Part of a small language model's weights: tied embeddings, a variant of Adam for these matrices.
Each number is 500 + 40 x the weight over its row's rms, rounded and kept within 0 to 999. Layers, rows and columns count from 0. Numbers have three digits each. The size before them is the row's rms in percent of the matrix's.

# layer 6 MLP up, 1792x448, rms 0.0407, rows 941-1003, columns 224-335
102:472450523506443512533530475467456510526520454473483470497538494434421458476425492469467535478528497507501530597501441515451502478520447417490559512538444568459460490437546495525505553493530468539457572472499502500474496460500407479538421509547492531597582513517550489482503526521517581507506548493428530479515533463466499499487566517500
101:505448478506609501492507489529458484526540526524464541511511462423475503522473534498500491515472528575421437494444489484518491503514540514454455372538463515475547510499465486586456522534455570524501481495531416473515456599419595493461521566490602552442481523470451479500454420414573499485556588481549468474480549526477509474574500585477
106:517511506485509470502502516508538526541509524563501517560553467490518484416497471486551487543520604520463512542511505561502548480452454399539454458546488487514383499572482509466475504559530476448530555453498483507504493497446479491459475563439532497477455452487481465518466533488615480469512545499475463462519441481460521488523528500489
101:485498503492547524531511547475424496477578506539577455442494508584524472540422589489519481450504471515494513523459531462524540474566481452436496558512466587476501508529440477509555490516520506460505525514469511523479483486487478522453509478437499515532528525519539522535489489520511436563540459545511476567535548413528509522455462538451
100:484469486522537444461529515493522493577493510465511491538509476510522514531494487455473430485471555474472475514419521496507534480511509500493532511517504482521514447494547470487533405523475534545518514547514470503539469458542522412466469482485531565503521504515496521481425529494481534462399566437455462447593547448471478547544450584543
083:482465488467432545523514530447490501529499469489533534510519447481542517510520525474505488527509574481527529504509439467478515483517400486464507509420508533515487468505480482475546473519507471478421572523520567478442516500461495474489472436477577516521467564365427576460491460476525530529497511432454458500522469596551484499483508536432
110:495423499458549500590524481457412503576576496532498531545515423550485457459484457484530479541527479526481430532440457527531557477464526498458446521544553554449519511486476532546503512504435470421478496540512465501450539459511452479554425565457557513462471491459508409532458523489537512464385574485469508544580528486485506460513573508474
099:527462546492513454493582509493497439525504573520440511497555448470557445532451543478493513531491508515493539509484473475447526483481537508501476569510511516545421439503490516489554454553504523504528524466447535473473624522512499513444501544432518491467444473454486493522355511494529510523496494480483467504468488410551446468505528516532
099:452396469598432436532565517491495437470497476508547387509504456465451453503493497500471583494512490495487454530520511548443538511511458499442498483498410507536477575457475536413464479474567528434537489463493491488441530484462466432525475538507535422500494552531485551555441500516528504505441446520468490414549546504509511429489515523506
099:521448471537466465475526620545437422510533526517443526513475488464471557482464560542519539457478517571558476465505555547460591545455416504510439516522510514499406567464459545483548500526514557455446529524446531450486564500498444516481570531509540526551524520491472466520504447444504439506533508571527447438514512513535466524540517517512
109:495475454474532492530564488515437519492546524548518491483523489545497482486469536476529495502453513462389455480516556528490602464535506459470528522469505501506453589574534477467441480500553499467512468457498535500422515555475537480435490503488499557390531516436429513577483418509523565529484556415512395441522531481524383511481467513432
099:503441515559518515488514504445496442452495496456557499549496492508509532534480557559546502536468510488439485439465566492515470516419509513469499508485452491550453497586483474498480462480460515472520509436534529476434524459467422547501500468430556470466464551512473507435510552470470516529504531474519495468434455484540582547500454539505
112:468537500498527468500503456480464533459505569441560490475479474546523513581481490516505493525477514509446538523532552592457536496548449478493455492511539478530475496463519508470433521417530517529486437548454520498459525489474484451504488561497522465530533513474489519575437458463555551512511546488470519543593468509455486469548538523436
093:514523462494518527561499423505482521535501495547537393561471531475501457552448527472473475462519481504548532520521548462491557406506508508451538505506533536476446509442534511537577579542460582492515569564466442461446549433576419477481480461457520485508491499470566476508487493527556477420481467497503476505555508483507507512598506454453
095:469479513516524496552550501510483432548504499508471514545495449532433462473471531521534522479524553518523562507470564535506483502470453500566425430554509540529510561551524503542541510492582499546487454511458520454405548518537418468494434471498542521529539455479489403513498460477534536441461512447520505464451511469511549519506467527513
081:483483511481485502566542444461518442541442488489446497528522515542499437493485496537523550516514552468494500490553544517469514461513403457458551587512398513494458495540528453490535477479455608472490604473517542501482468554467501536473475487497557511524478539491462456453498489547524470473498508477528511478490513494532540550515502527495
103:555476558475535502440523490459494470472507478476540517437592502430481488546458521465524469524478505519510569488519490496501523431561459453439468615540515453435474439473465506482543544508493543514485481531463550492428531476508386470490518472412543463578470571441448497526467488469554474496514502497484522489576565471488561430478516519474
102:515492439487599498457490490423525487512489523538497521564499501404495464552476529488498457550450477510423493578554497476483502497553497511487514455507481526514510526543504506526505446613466586437550466491448506499508485545490423499514534517476518515528426477447505538516397521472514465514404568356547522464500490502509452475500550536500
097:563489541559539525519559508511534443528551566469492509463514471486449372614492526472554466503495502455457569510503557543490522517589493537499402497463504505524482537526465413497456573494445537462448410537470475513467504552506435470438509525471481511559497482474553480507464483455489532581523505443446525489532414473515425456483455535484
095:547515600503479444542546532486427529491529473466490473474501510534424502488422557468505479453537524579467483521458545522453480458560430532468508460495495599449441439474500520518517480476496487463420432492499515507537509529498520559515418433431574631479542545573481472497465531444501460509482448514481487496519480457557471464505495510533
083:464488521483461336539537538506496445480447541488523432426532436465552470503512506545511560494517499509538470530522565514509485501537514505516536448524506511506483486540503533445493508493563524441518506524469515534503494470488509493519462470537507524536565493554469500469526559480548518495475472489447554496446494483545421558480467460504
090:439538501429546444466510488478448528569520530454519474528579571533475478447492482501586492509391506539510493447484534440511548529566443447479418444590541517498494503530500540470501527575520507526527490480473479463492514564436483469422433464509546528500436526560515514472479432470550582524469555467448508445521458470388497454560499491464
103:486478493452478493538533510432471511436487491465519444474551487536486535476457504451497499541511518504507494500427489569514550436464478446488491464520477523612470539514483535495557440516478532427506546422519472500534496528468427474479437536468499549494505505533580497503516472528489559521591562516421554525543513432470459533504496487458
105:457495523506448520532555465466472474542441492527521470469533523469457452431456474464488507532469527553460484517517538502521496531487486472479505535570458526532431477492502506463413470550531464494559515426525523508486473499430397463554469442419497479501511511531432568493465504514506504488487503447469441504534528540525489534560438506498
103:494505487471503514605517426398468531481493553531521522500502522548511459512424480589418494456449553491419400526546458490483483464540493459518463547519467529538514533500488477570485465548533475526460541496512549491435495490479463531480464449491474578486401580451461496528494490488565565497396523477401521489508500508524536545464550483432
107:493424554530482483604521496524527497468484533549502492508488468470471492451426531507520516558436542545451505586453504474469502455493465429472484558551509529506422479494468545543496508514502509475491528461524550445432394437485431430481471504463504419575502494481521481531508562442538476447516499568517450543490488505492511451517476516488
099:509430537492523532528504605489486485529551472518472474484561547458457494524447511543547514544480463504496462500476511472519541440521422444500504594506561441512526569455525460417511471510607575475513532526447519528499549528491517555507515425487549532508532491470447552564497459493562508517465465480499521500538557544491530400463536484488
120:403474484484547538538523572520562457541497547479455509490481488557477504514474526603478490539528495441458496434478461549519569533444478510510458511532496474476480499487530540485462459550563472427479488464471499424414486516435516534553512540521531486514503539443428449458462464483481504494517482537400490478596527492503444484566522499473
099:445444532479497448535523538423486486485489534521543466466542448489493481429531533483525510506466522491527547456466495489445496511551538530416555452501550522570437544564505521484437439475519515520522507508463489506480509433533506554455522469483485506551451485512459421484495537479473565496483505439475437602583473539537462441508483516443
108:444463497426509422567530464464488483602577517538471460519506477506506436492485477554595519574587548499516500527535477526512560485475459411529432593599491492481390434402511537479498469453460481469539472492502489426484458495485541578493467486437491476497546512517433479542452553482556625491402532528402493476562572488511477469514557504501
106:521489626550602478490627553452453553480526538482472526389499497513484528465409523467593438519519473501452485494463460511467500492482520478542478522472467471540496517486483486477529569554565527547510430521471522488425554540583438500503478492505563505497471485548497481527521515447493525510502469551462530500446455530480523437460489511419
107:499494533628475502451559502523507455549402519534550468457517468530482492488523503441514577571506493462518442490471471452441586492521512508500536504507532481492481438451501483456522472533487519475490506495461575455487523541473477480494512509457525497483474521474512467514501513434514495455488518509517480493508580486499503495461574540479
104:471443488460466489526473427490489467535499423530498554506472500480453523481491486541488502566491519487524534487514457591477573440518487453508531517532412471469396462473542555485498520457603509520520470485510539481526510460417471491483494419534550567530515495494447544554547516502548578454502540411484429482471560543498493501552487503481
107:508453503446506516505516499524445479505556498529533475423514500454485518555433569524544522564508528502460482494505531590446581527463463489463509449622545516535450476538538528511513559468516464514496538510480529515457449478491477520462486580501535546528445536495568476479474530444542466522500459536543481533459496512473468456489562450462
097:495563457538523520574489455500474510541553528576569503513516473536461457543509519490553567631505506527506543507523429436486539426562515463471492500577452470588455538481489475532518454564456473549486466563518545472501472501501491534448542451447505468465436543462439484516477581542539456493548531431487434508514486534515437559539497475532
115:466479450462462519518544568522437477504503481508492530457527425505552541445520531480572537551558475496451443507476499539487587525468437474453520508487528504523492506472479557493468495494482450499504506494467475530481462461506509485429482562485517488528445484443450513524513444520567501455459523415484487462495531514479477473491453529440
100:496460546523498402516521517464552477474497517509525434477511405540515504487451564442515517491493484517480433528531496507382479472434431504507482505501512529516502521502520530449543473501512563491518489429484482433441481559533454560550481493499535463542512559446448501480429434491479582491470475456428481463559499518512474459515507440471
096:438487476482548504529513524546446512433498604504465461511500445541515506513435526496583507555528487510443501513544565497458505445482522492469463492558485550473483457512496438545396497470452489563528541543481470496485544535479466525456517482453533455485429522496481512505452465443461473515519526489487476484462450416490459548567482597522
107:492492523488470488573503523425458438471465537513528460457626492381517482511474526492578420437509549539517456559508528510507456427486530462503504477546413521532485537517481489543458515590461565476537475507445488439521439444492453532482549451509431534516511549422428528441521536533526501408526497458432444503525520549607479491519428547485
088:410515453462514490537509513494484389514546482475562545467501541499487428500389443482483454497487531572524461494515545537493523506475485458529505523429475527551461459531519494502505530442501470558539542495471551529447588585514484515506579495439518548478500521511492423440435506549537547554525491452452470411472474530508504493528518531539
110:523542523522535481464538540490525478533531564508468452518512510481470468500508517427485482494533541489479522523500480439491492455506525531510568512445467497527477480545500472478498535505496509531510471537430543504504530562541524569478509486528534461511492470496468585507441540498525504546463427508503483450454414510492462435496485531523
102:455502542503577523567562469402541496477505526462517507459493400454537471470526588562492531556491535464449469450507549492469466527543463531515483489501512454591494473519466509484437441506519562492551477586492451505462502393494492541454405428472512513463596541421466466474523502462530520490471488466545481471503531516515443504527489483539
083:517468539437510479510513570432395462538420516614538516530504407493525562462509534545519506547532548500501457483533527474548515621546482511505477507505435495491481518488494505449496477478545510486440482512501501501503459524437494490502501516521544522513552537494456543469463533442516554453454513525472506503505537572477511536464548503473
105:450463489535497482495479496473468480537537439467511492467511565442429440472451481482515503468444474521484454482470469533482536456561510459468548577572516465542535536388555485449468425579541522454567485494518450552529530499490477511503491431502506543484465468527483512509478447490522547462457511468517525508551586584452496459422554465462
101:490429463494526496530514474399483482528509485490464454480460512492331457516474499471474538507539442527456508467511479462546464509497441525493483561485467502593476546500552551506504514476551502438552396519507547521546533534485467510501511429526530500449539548513434567477489466547456577507465549412524531458495454572458480455507468466418
114:463462479454544445531532511498540483508506533488506524452577487493587435509500584532555505553479528509461494495520509504486529440539503435444571528498522528468509532519512508467480471600537538498564568484395515523513601479454469565492520404477479475452466486403520498550419461537531559479468518519456546493611519501510484515549551517455
108:450445516479546454610489505525470433513464525523468523507495477440487458543428518490530439482480514558457483576466494508437503548513502459518552585495484535512502487475532522444554443521485544486541470512464538493503427501468459432513550477475531424518497459480462563535452515437593493448584506527518507537540496504459478469551509528474
085:515489541462524493515509532441509471442481534441529490489538552508483475484464470513561477499522530492482552524519538443387456525537484534474460503537509474524492500378526452577502477502518521502533523533479486462410507530510473503481524439512527462488567476485447541424503487485446562467476495443510449513508531487525481505562516548468
109:520442533529547491581533490400487424616479506458525470443528566561436487459489493530513454492453536513497441458491448574507638443416486456407527540541459589544495547455500523439497484504519438542463506457466442499406501555486471477504508417483521579514460489513481555571468442455509608560467556519409526481554525532544532486501476473473
113:472460513508491567533557563524452440501525451529508467465529448485427526491512594480539563485524540479379475472455541584502519510466508503477567547542513546507452448520496454467473563503519509498496495479497535443471450410468475496449475502474526499517459453503485512486536562474487496522537585498476475507500540476496457498543446556487
078:493574532543460429527490445511508456485431451457484536534507439532441426528480455476498460541475598424493478518444520496512479519532513502519506463509451491526528452483522512493477566486424510466465491457469542508502500509534533405398391525523553546535462498504520461419469476437531566399524538547478558552456479513552555531499515524471
091:516539497518496469439494465512470502546492515438491373489529524507468507498493519472568494500521489483438519553492515525450476505515468484532547480515538587624534504450524468467400479589533462506533434418499489505485490449468520561530475574475550500489549543560426471507414517505522562574485511482532446436495535465478500464481546548592
096:397443539470508466497535538500518610487511504462527367542497531446495484475529503516514549459417478549460508482429488501492552514456408462453501458513524512553435496504474485496412463536554474505507484396488532464402432440436495483538490470496541467478448503550472478543500520533583464460511496454523484492557513458497495446470501487442
111:414484518515449485471500535485476487548566546482493460518516450531501493491484470575532513530483548542531477481528531526498551537500380460508471500501477472460484505436487575470484447528529545438490535496493618529462461550461472487459465502535564444529471542530471504469497550453610499469435481525484480461472554478421491460483505500517
098:503527463597535422423516470502506439519521532528519527457569462468556546502446477519534531486443566516526416471592576498480543548447484471530484439537415519421461457493489509423518511490558541530503531474479506472406478601489476505455497481483507527451498523528458499518475490475523472494529497526452507491528537490484457491528453498554
086:470495431476481481475509422514451493493479528548515471567460512479539473455511541567448541478574511513454533492467557473514509477531404462387542437471458559519473433489463521477424538482559533516466522453456519431496574492473466439462461540473524516478452511492473483479517429529528487491490473449540510472472573536534525520499556522511
094:457504484496457480534479455491518471516502444508562505580451509572562491465460475462521532582483626544577474470497518558494504452470502482485515527515551511509487503505541464478471448479545536482492526493495534489469539514526464431550457478506542565535414437487505546549504515527498444483529503463481535545496437456525540468517546496532
091:522475493518573531554531542464575492498462500464556485506497514514543529520447537445474441497450504440486423505504506553528496562497485525497463559508515594446469529516555554489428558559483531474478505483497534464464483479465479585538517541481488515478503537465530496521458449461499486552535500458494457480560553533441501470485463541480
110:500493511590565501612489506484464492478550538485416477436555494481475485521459558528541433492495529517535458547495409586516535429424537428475543530547491476479435515493500551484444541511472494470526514536467513476442491560491466531478497443502551537492423477498460542520430555477579469530504575467447473499505467520490446384511493570430
092:503510563539476516472517489487476521503533407517535421478514536524453528487445557483495508479506483533507399572476461511502531441382466461458460495534540521514536576424518466479514496519514556450491536490503517435553480459529535528556496537515479561472505498417425437513484490415575539513518565485500523444506564440432535510474525486586
083:445472463531508438480450530512534546527443461470508468520511378496528453489509480445520485462449517475503489454526538505490482500557445524543525446531470512534489506476548481444476483533544484482533520501469499491565538449482492487440544512514512528475516603514470533478382519550513536481478513537458474496490509498442428486494516508490
109:489480503481495489531511508503452499468489554591594531547545494525463466501498515473576489519572527440452406504486484407495499426565501534455523457458523519538500523541508467496493427602494472483526425486514493505534509508589498484401544508555510448480462499396536465513443522517459511498490502434395516575525462491537496491474485500456
107:481505576549548505514536505386494498427513523514462445545513452513471476480497531501483476500489478500478457454478546512500495507450494518503547492489501515580507437535496562500509461510503528538541494549437530475385515538558433465493491428439496556543546567505471492475513477490472470448454497404464531498524486525533511503522471515460
# layer 6 MLP down (transposed), 1792x448, rms 0.0342, rows 941-1002, columns 224-335
087:470488508395488521480502510510511451493519542539471496459445538484541553478507489477458559456518475459463523508567545516546459477476492428511551489489542483470490493509467435494575429511473459537524552497486446560452502540604561447517548481473545501557431544518487509423541500462491490470464516455485536566448468503529543498440407465492
100:471511586586415521467446526452513525421452519552520442451476500532403532535524465515508567560514468478552534497476490477464532549536576391479587540483500491476505505556585471454471434529511454488500492614492468518475519484531536510538517493529529497531508446500433518540588527570541439547502510411510532467507525470528463548499484516464
109:501540438500538507468528478485593433475495459440527505450521436481439487420513590437498561384536508366523497543532521454476446515405539548526509536437526517423515463546503419473565505481609508522464593510500389453483452538497483522484508536527494528519576526499554520497513497457385564536502534541447492461476452482495504517485508516493
079:507537541468523516516408499515445502493514499531503460479508570526436482552416463504557456471528496449521512497541486477533460522511473419502490507531487495487555465513449485478519459537482476522508527463468543553522474485490483496490519515505528512503467500495493510488443545493481520503471477537480536540454513477485547439458434516476
105:437587512551514513506457511522461596462459490483503538504510480533436507470498473464481554464428568542475463528567535525463560502474530575506565546470527498494452524512563506560403510504431521531441496523468486488518536463505494555459543522495508398465481473466494501564546467542468447437579498497480525520511430495508506543509557488440
076:531425495529508422486546448512541488499451513498511517491520463451425483516520518516410490522525515391436499502495585544495512481430521505465541441552523466538570429488511481519439463550473535444563401493557450519505471475553497526510515506457466544545499494584444457406479516487504469458486511505479467437515495535491475446508505493534
111:524487582525542467585423500493474457503536556470527515497534461476467449472554494541435522490477447549519563558541470419463511447515474519511498492535433496513487534535469553443478507499430489481562533550457450561593499562575487488457506515439471588515591553470521451551482472553493503477487452491507588538456510491587489514477474508517
095:552499485482617552513513473472516560517534444428517479453538468520530546524456493485395516509511542531512463507498560547496520447577476451510470472477492511424591509507455489575534524498439491519510513528438455499446496472469493497517479464514509430517507462579514539540501533481487451515535524547590486575540479544423504475499438473516
080:521547521499548461383541505554591529503461471517484489470569489486509500542459534507544680487498568542490521452499470480520514559503508518486486520471552444412461495542559485485547511504492466526423521512499543516525526449544545555501542503474487501446500492462510536485470534495441527486495475545537532524479511495502528458470517444527
107:508505496516519511484467464496480468500450560538472502474535480575453466493422503447498459513557446555508544517513456479464489504472466471497521461465546545513527466551545449517528507414465502523437480491481531553553513558483514470484465487456439486463486421431486551467517475563457524515493460468531565504445493470491508458492482533490
105:504522502514440531534518462508521608484575454446506462537536552558459475560539481359458554573560522484406521477500514489501415443504470556534396530507495566502526442467532433548497466509577478496491410527497443493490527477483468517455525567502567466560554469525498424512524570470501545490539447540416497496488472512477494544497541408532
092:505383447513526446499526507623501507559519464495523504524505522514416528500550431469477547528438522505540549520460502542470514406515574542511542493496481448486496462420508459488510566581486538495533469572508468546509527508596505485404560596522470485504574453533473495501537480510519521479505530496451504527574476495533441530501550486538
106:535584478539485513526489534500538402489497554506486441521440495507504498583500503528481546461560495530510533502457492487552477469461515513502529489480499480507544499474521410461539553524424492535515488539466523475562433499510490554462431458551467479538403448503551522493510518544485461522523466494463521519501496577524458482476487390516
097:459548487513503479426430479484536562524510514504561457523530486478510539506511461485463516501519506423492547493533447541551501490427437472562443505498540553493504526547480490481486533439492487521561476476562482439450476459526515528561503520498428527496521454500471568495533464499395600501524533496467478518539528460566508507483533471459
095:434488500566593445462495509509518493506499563471534461443564492436549550501524413450458528479515484424512548488463481468452560528477553504444524482510452602531584451522522487476480431494519505489418469548466512534499512535510493517463520462450531464550444459491519538513503564431510513478537474565486580523548574453463581539413518458470
082:507505479575537503505513430534486536446506531542572573501482483540537519569555577445498513534530476487504592478517452478506442469473524497498462430546530384462510465519443511536494545551496483548498433518515511507496495493589493468499475491438432518524482525539566435528475516442464477508493483486500432502563506541468479572486473520502
097:481505474484481469519437514479508507486516472550483448529507532531491490493518496573584531458536502467443451526492508513526432501522512489542544550494459494505508523453512429541516523520461530503503551460490497451570483485476580510482494491487529580520547487469480542469545501520492470465475490433483461541498469487531506415539436555534
108:559476550513499532507448605556493477487560461522512401473535536470463586522469465481462476483523542491478494526462513532473530546434472605500542537502509575452468455496460398546485524462472515516467489436569495481432452485397494546501465465512558534503529514501460484481537571497454557523541468492472510524561514494508521488431405491494
097:485489539458492497504446504579502573504459474501531533490445443542576565468485524472420463470498473493499552475407488428585487497478458495411520554510483536465573533470592500450465474475484456540595542485425542489520524462424463529521493451501404453442501535503426502497509468551485549516428508467534542470479596464484550493497532459461
093:438521508542506526457451517542553523484443587491458409490497487528444493496509544514510511555491470560523539514528493532476521502434551477450434550502615501500524543524559489461498532520508545453574559511380563471513482458479523427483523466480456448528504434495504486478479540485519498490509506442535480476491525488432488470506471549473
093:510543513526507486489495487490507503521499483491452495485462460537523552548556408476490473513502548572501474468490419415488531561603476550536496484449522534498466482535516524529516489498499572490533483474541442547467559485468551454458443459510507500511428471490521511447533518542510501498506477510524504511574412557520423592475512497453
097:455521480516452520513535533488400581463582472524554563472426543541520520555484493467456603536506533523584470454540436576517535562429457474537511511496498462446405524512512456524536512493559436505509524537544484528471480413463485548472534545468520483490516465535536513487473564537517533457441492503496463481567519533497457531530477507426
094:526459509519510516549473489547498427577526491517483458512430465520598493519579488583519510521476474523551514500494554465440479474502489493453443550537494502543512445491451514451441513538508559479524504575470496524490523402560564448449441493516505474532477491564477509539450495496552476523486502457551513504525508533550390515504497460502
095:484478440480552540543466473517543454468474489541497533468537490524513524477561506521447623586561489499383498505495550540504524492503547513508509493533515446471579467520485480547509470551488609493492526548474484512481527436533539536476474558518498508472497529531554510528527584505509493441492508499491557514479472471483529441489486484514
115:540406471483537482420412452502527448497436566443553561579471482497498498524550513561535435593418504547519487483480533409490508464506447546562432486521555498524510570476509518443482489491510501518500469589541484551480503555522558480498516527402440542496496527524487440458483455451540472506482482392529503507475392500596522535532484507499
100:502545526517494443440452519556500573536418603512517509404565548466524526487548484455410488468553524541507500515549494468544484506440567514515459519526471495501451473542484445541490528544497567478447531559410459465433488491548475539503520471503418519494493509481501492553489470490484494577521555484525521530519488479549558462518554545493
107:518561460612534500455475370563532488481433521527489496490465470487560527463524509460482502550521566537475528531556475518467439530506541511539526438492449542470492463552590496535459459488430472495537487494540546480507481479505526453457489566522454460452488522454532406456458515524455493533495493492568487505476526513492484623545485491495
128:537561533533492574473501532550596539503478484499431430472479501476423436511492469508499509489582523522542575517484468492480536564461532518474507536533557530465475453486468513511446522524467512470488407563395498497486504529566556542569471492552547494569519520473425470485499516562458506508507466471491486476557446488417513485469483552499
097:502417508511478497487518506555548517489504505471519505454540462516517450552517556556557525555519574479475452467525541500498559538460472479522509486451486526518452483495540471515422535541457563491505488548482523541440544403509560510515508529471551493450547497482498457541517511563610499526570584556467451474468476432471486474472524437510
109:495517528489506592473484443482478489508488504498496500534536470503473514560489411530487466487580435522459529574443521491523503531481498514555512458501472512487544551560538474582542434497530485464496563513496546507530550522433437432520543540538449539505516538479466513448469505487473515530534472535496516520415425493494507507552488518478
110:453521527451535477489521438451540503475560465508471546433487582567476542502486489529545509500566490490553462480468454548544453465485565467456488512513544527495565501420536492544569551479448504514552495526510534489556507533554455497468496510458515500548414526545506490518494482519450529545435446609578475516519530553516563511505634401421
097:549530494480506469613466558462465550490550524516502522423493432531582553557542515465483457509529494453540515466593506547554482508551505432454459549539414514443525521544517462519494482515488530486530530503508429489512467501507471498364505549507522460548510492483441516554458522492474472603439512495577467531496477543404537568475474439463
110:534552535467470580479508493550538486500446558473542455452520516529553497515460575490514493508498502511518475462445438511494542586506556471506557477498453440444535571468496517526491573525512505532523544467565496504466522545497483470491540480566491422482549471516560442480573424464435497471597558548493514581525503572518455532543417533489
105:458555508544505529486500540507461533471458571499509534584463517514504414488446509489469506488461475494528479543499462572463417475493555575454475538510466549477491533485497464497516525529503568456565492460427499513500537511535515506561485541419475557441485510547513501469513534537443478472545468461562465512446458473512479478533515454543
098:477484481545563488494466521500557455421500435470434458606535501441478528478470444543522500515554553458529503475452527526586429514454493480468423477514482468488521469556548548479484501384576478524498420454544474542444436491562554448509470414553443463521544439579500497534517441530491595501525491560534485477481543486495510458473517484407
116:492563547452483513437531470508515477434492467474501481414456479460490498539485490480529580486496512463533476501497496431585488523517484469489464556556500441446523506504500525480566507447515536506567455463563455512470498479468532471452545566464493468488535499481522602500541482541449507534548466579510535473570490517491485451497482474541
096:482484461570525469517486472467507503536531470565489437555492437463493501507468468486511496534501565530567473449487518479536506472496496492563472490516508490391512556565450449536518560470469434529470500533510523551506483578450500540602516459444414457504501516487480503515411551574414552513544483469607527442544473504482457492515553590538
095:478487567491500476481524432450507464511492460508468488458551539537460476536533544454549499416434473530508578503481487458517497546484494542519602551502499466488509477512447509493501584481541494491393422505466558547518508487468566441501459529602504538494492471570487547586552486547512569587488512495499527471523471533540563454490504455525
112:454465526623525517508584462481535445491457477507520560528450502444536469523519461380510564531470516484487479446543446474418528547453457524533528548476462468438509576440540484502489482490521439562496576514455517521505516525510620509515514541459505507521539489502529443494440460484434555417473472379578495505515584493450489511558514432540
089:497562487507498521528541497518577604498445521510452528493540491486472525464569582495464537496585549516563577474506484558542515547559461551534443503504494500536462470531450494449502516509515482499486502484437473422465461482575481503441516461520461467513471508523537506535498541462530486562471521547537522490502510469519442527526525459456
116:436459511438499526485585461486509493524469513429477454489489492570479592466506581583488522509535550513489471490541478541519495524532530457435540486584466556535493525440524515534455471472486491522488531489486463482503487545568466509462561552477429423601500530505571518550438554471470488526476506551502478524506552515538539518479453516495
096:544546531521560475445516422505471495539513482523452512473526485538469496471442445440531547503497536477493488478486404497494539557432585556516487550471475442486448411540507574521510485464475457507494417511512517491441536536453477511488516566443470526478520441499471509494533549526484473484553494548484499516485469547505467544468520462505
088:513533537559506512500534511544492544482503496572501452466498407490498535481476502524416537514532517524484485461535422538475481562471543492562545534508497562489473506501529488496577421512468524525465514508598471428515442432552590503465501538519441435560507573516455517539493504399466480571471474489555461571567491483522522507458526521490
114:460542538497534517461531484514554497485490537476514478522467487514530551514471534544501587504566545493469506482536476541511455544447477490554482431486492487425437454578478495519501548497428489547426433504496513414460447452536518531445518578510492482499461500483470456527567511487506486553524497545524464450422471498533479600519473469455
100:486469480507491435503516514520561593505536433581493519491499548509546513499496519428478521458504498540448504565460418503512551481488501459493472489543511506418519512481474421538477538512569507527489534474521519473444529504441538533534524421514467534579551441550542476534532536518522456444517529466456518484567476555555482509423388498488
118:498481535504581496499535509496523404493447482502488523518499491473554524541451536565548512509442476523503474532513518396546465507510524478496534499552490544491563547495445471455507461545440540441513538487454456482571476536479501491410475406520444506496442508506484526463522468474505509565540480459510578518542511460496434517473585456556
091:510522575475497558499332517476422491550425549484483455504442473454426491456547539516504439492542504541515496487564513418471479523519521483473462546529480474522500530529542440493487547585485523394511549484459528498536541534452484490530474516504445519425587545490452538528546466433476490507538516470588444489436521515572563515478515511507
091:509544462590493523492524528510482523469493509549441517477510365477486511475514479495547506496530549487488530521516554561522561498497495502512491498490449478433490460511496542490508501542454484489462460520524518465495472500549480474488502505520476472463496627553480519542504471555506472522439492495553457537482422415451473596426529503500
101:445480502518568562443557490482435502483497460511520512555496485528559446467635514505510545589496465534633535519542497482547468543470498478494521506482574467511490552566509458442513567380462494452445507469490434511524510525490539489502523500503463561472505451473598512417528474504466520498468531490466509502462473466521537554468484470492
087:489502451468430493532513445503477487536516503531514512478529548544502462486480528511439578478557555496453513450497417528548532477478525474489463551538508443536521490452521548477475421492457549547589537464466489567469500522499501549474475502579508506464529549497468548532444553552491533471491502469515523476481557437463530470485511495531
077:459462429518524548471538567455487529517542506514482515460538453551550591470501504479472544551500496541477460494561527510477482531539530502537540547455492562517438515536575549537518509508608486485493477498562415429403476471472508516465485487461482543495547462573457473531521532532506495507501434492503350423507511504453414536573519476508
088:506437497523520582487452513518503486481452547512542460532482596550471510448492509531474553480517516487529488502471513528526494480468527547478495505454449488538422456507465539523519471510452521472475397549500567535559507567501475516514526518544484526533502487472535564526558446466467438531534491461468431552471491474473524449492442453486
083:546428475424537393517515545517507517494570527487504601456510514448493531583475503481508478465506577544470533533547477497458468466487412552498485532501613473566449516470467515501464468451543448555437497505534493496417543523561487560480391523463485509462453539441464474507458508487581523527543534548474429532537474519538528532551488515431
116:586467531495451502398475522528536539529448479578468519409548586458486459504540537463471504480496449499517544520437539458506539499528522559420438575577460484492533517537605512570508465469516563499530534470438493553463460465485436481477549548551495510416550462445473506605530525499443537588564464478524492594505484521448503440533529474517
107:479429513507539517512484521465507484490481550550535531527471582445575478488590487460493482559528494519436514570474476484572463449458535535511504490517526455510576524546484476516492390557496514448550448532459496497507480469496520412532431528495473516564476532532543477506475452500520546505494500539538527483436446451507501451543518520492
088:504447520517531565458485542534604523486506446518511499507520528488494456514485513434619527538562510505508451528483514479453441509428580464535480555502511470503531523511541472500462499508494492517455476522471473575513482517534535497481525528551462487516541397486505512508495526420510468527466500508453483499534529497511482479453472474481
090:524490549527513450422453545478592448459533475492510585485431526499428481552408487490505486538513424476540485561477407526470431541485514520503495484488501510487423482458471533476530492526558561436551484498455480509558497498514518553486379519534498467512477467510497553487442461434589558513521514467508520484454542484529504571414483469524
088:504560492476459450555480482544452463472538535539505508572540487506485437538500496528507507430515463568472540552483500555447461521511488558463533523511527480472525499521408473491528554502508468470487576450459445519508425483527498479499510453541473485575468369542492475479536508487510504514467461530528522503536565511437455489487473481486
112:532428507480562414464437506478491486472473519490491520620476516491514492484491518479539492546474491518526494469479552398510477473501502500519536429511516509550497572538497527465461546511511489536506511530500586516536496473440549514487513511500484490464479538475510488432489502590572477430525490556554500526443445497501432526526478500517
088:587511440477514528481483545477479485496560440484515526499510436524479521525503536473515545508476531422487488424463515502585423482486498449542485490583481417492428512478503464555525448502518513533494483508588470538499590509518479518462434474485467465568553507507525481515525538523483474536459466510472490508518480588526511527492516494446
090:483486513577507450485487496505477502475537433499536440487488591511399462512546530504548534515503545546511496421445497563507576538540511494506502520507491503466429480530499479502517552497511508495505489510538474521458523521457439498525457519458488456545447481561552518521526519509537508530533529495434512503474502543546522447542501534504
107:473495516488476543451457496532531540463511517513503474453482502471571537451550447468542460450469435510522493505466501419564477493500486488496471488546515464482449517568526503436521522492530508527464568445491471451506472519560468454523488458533534538563512568537560505497537486552485506543482487474558553483502502492478506470514525511528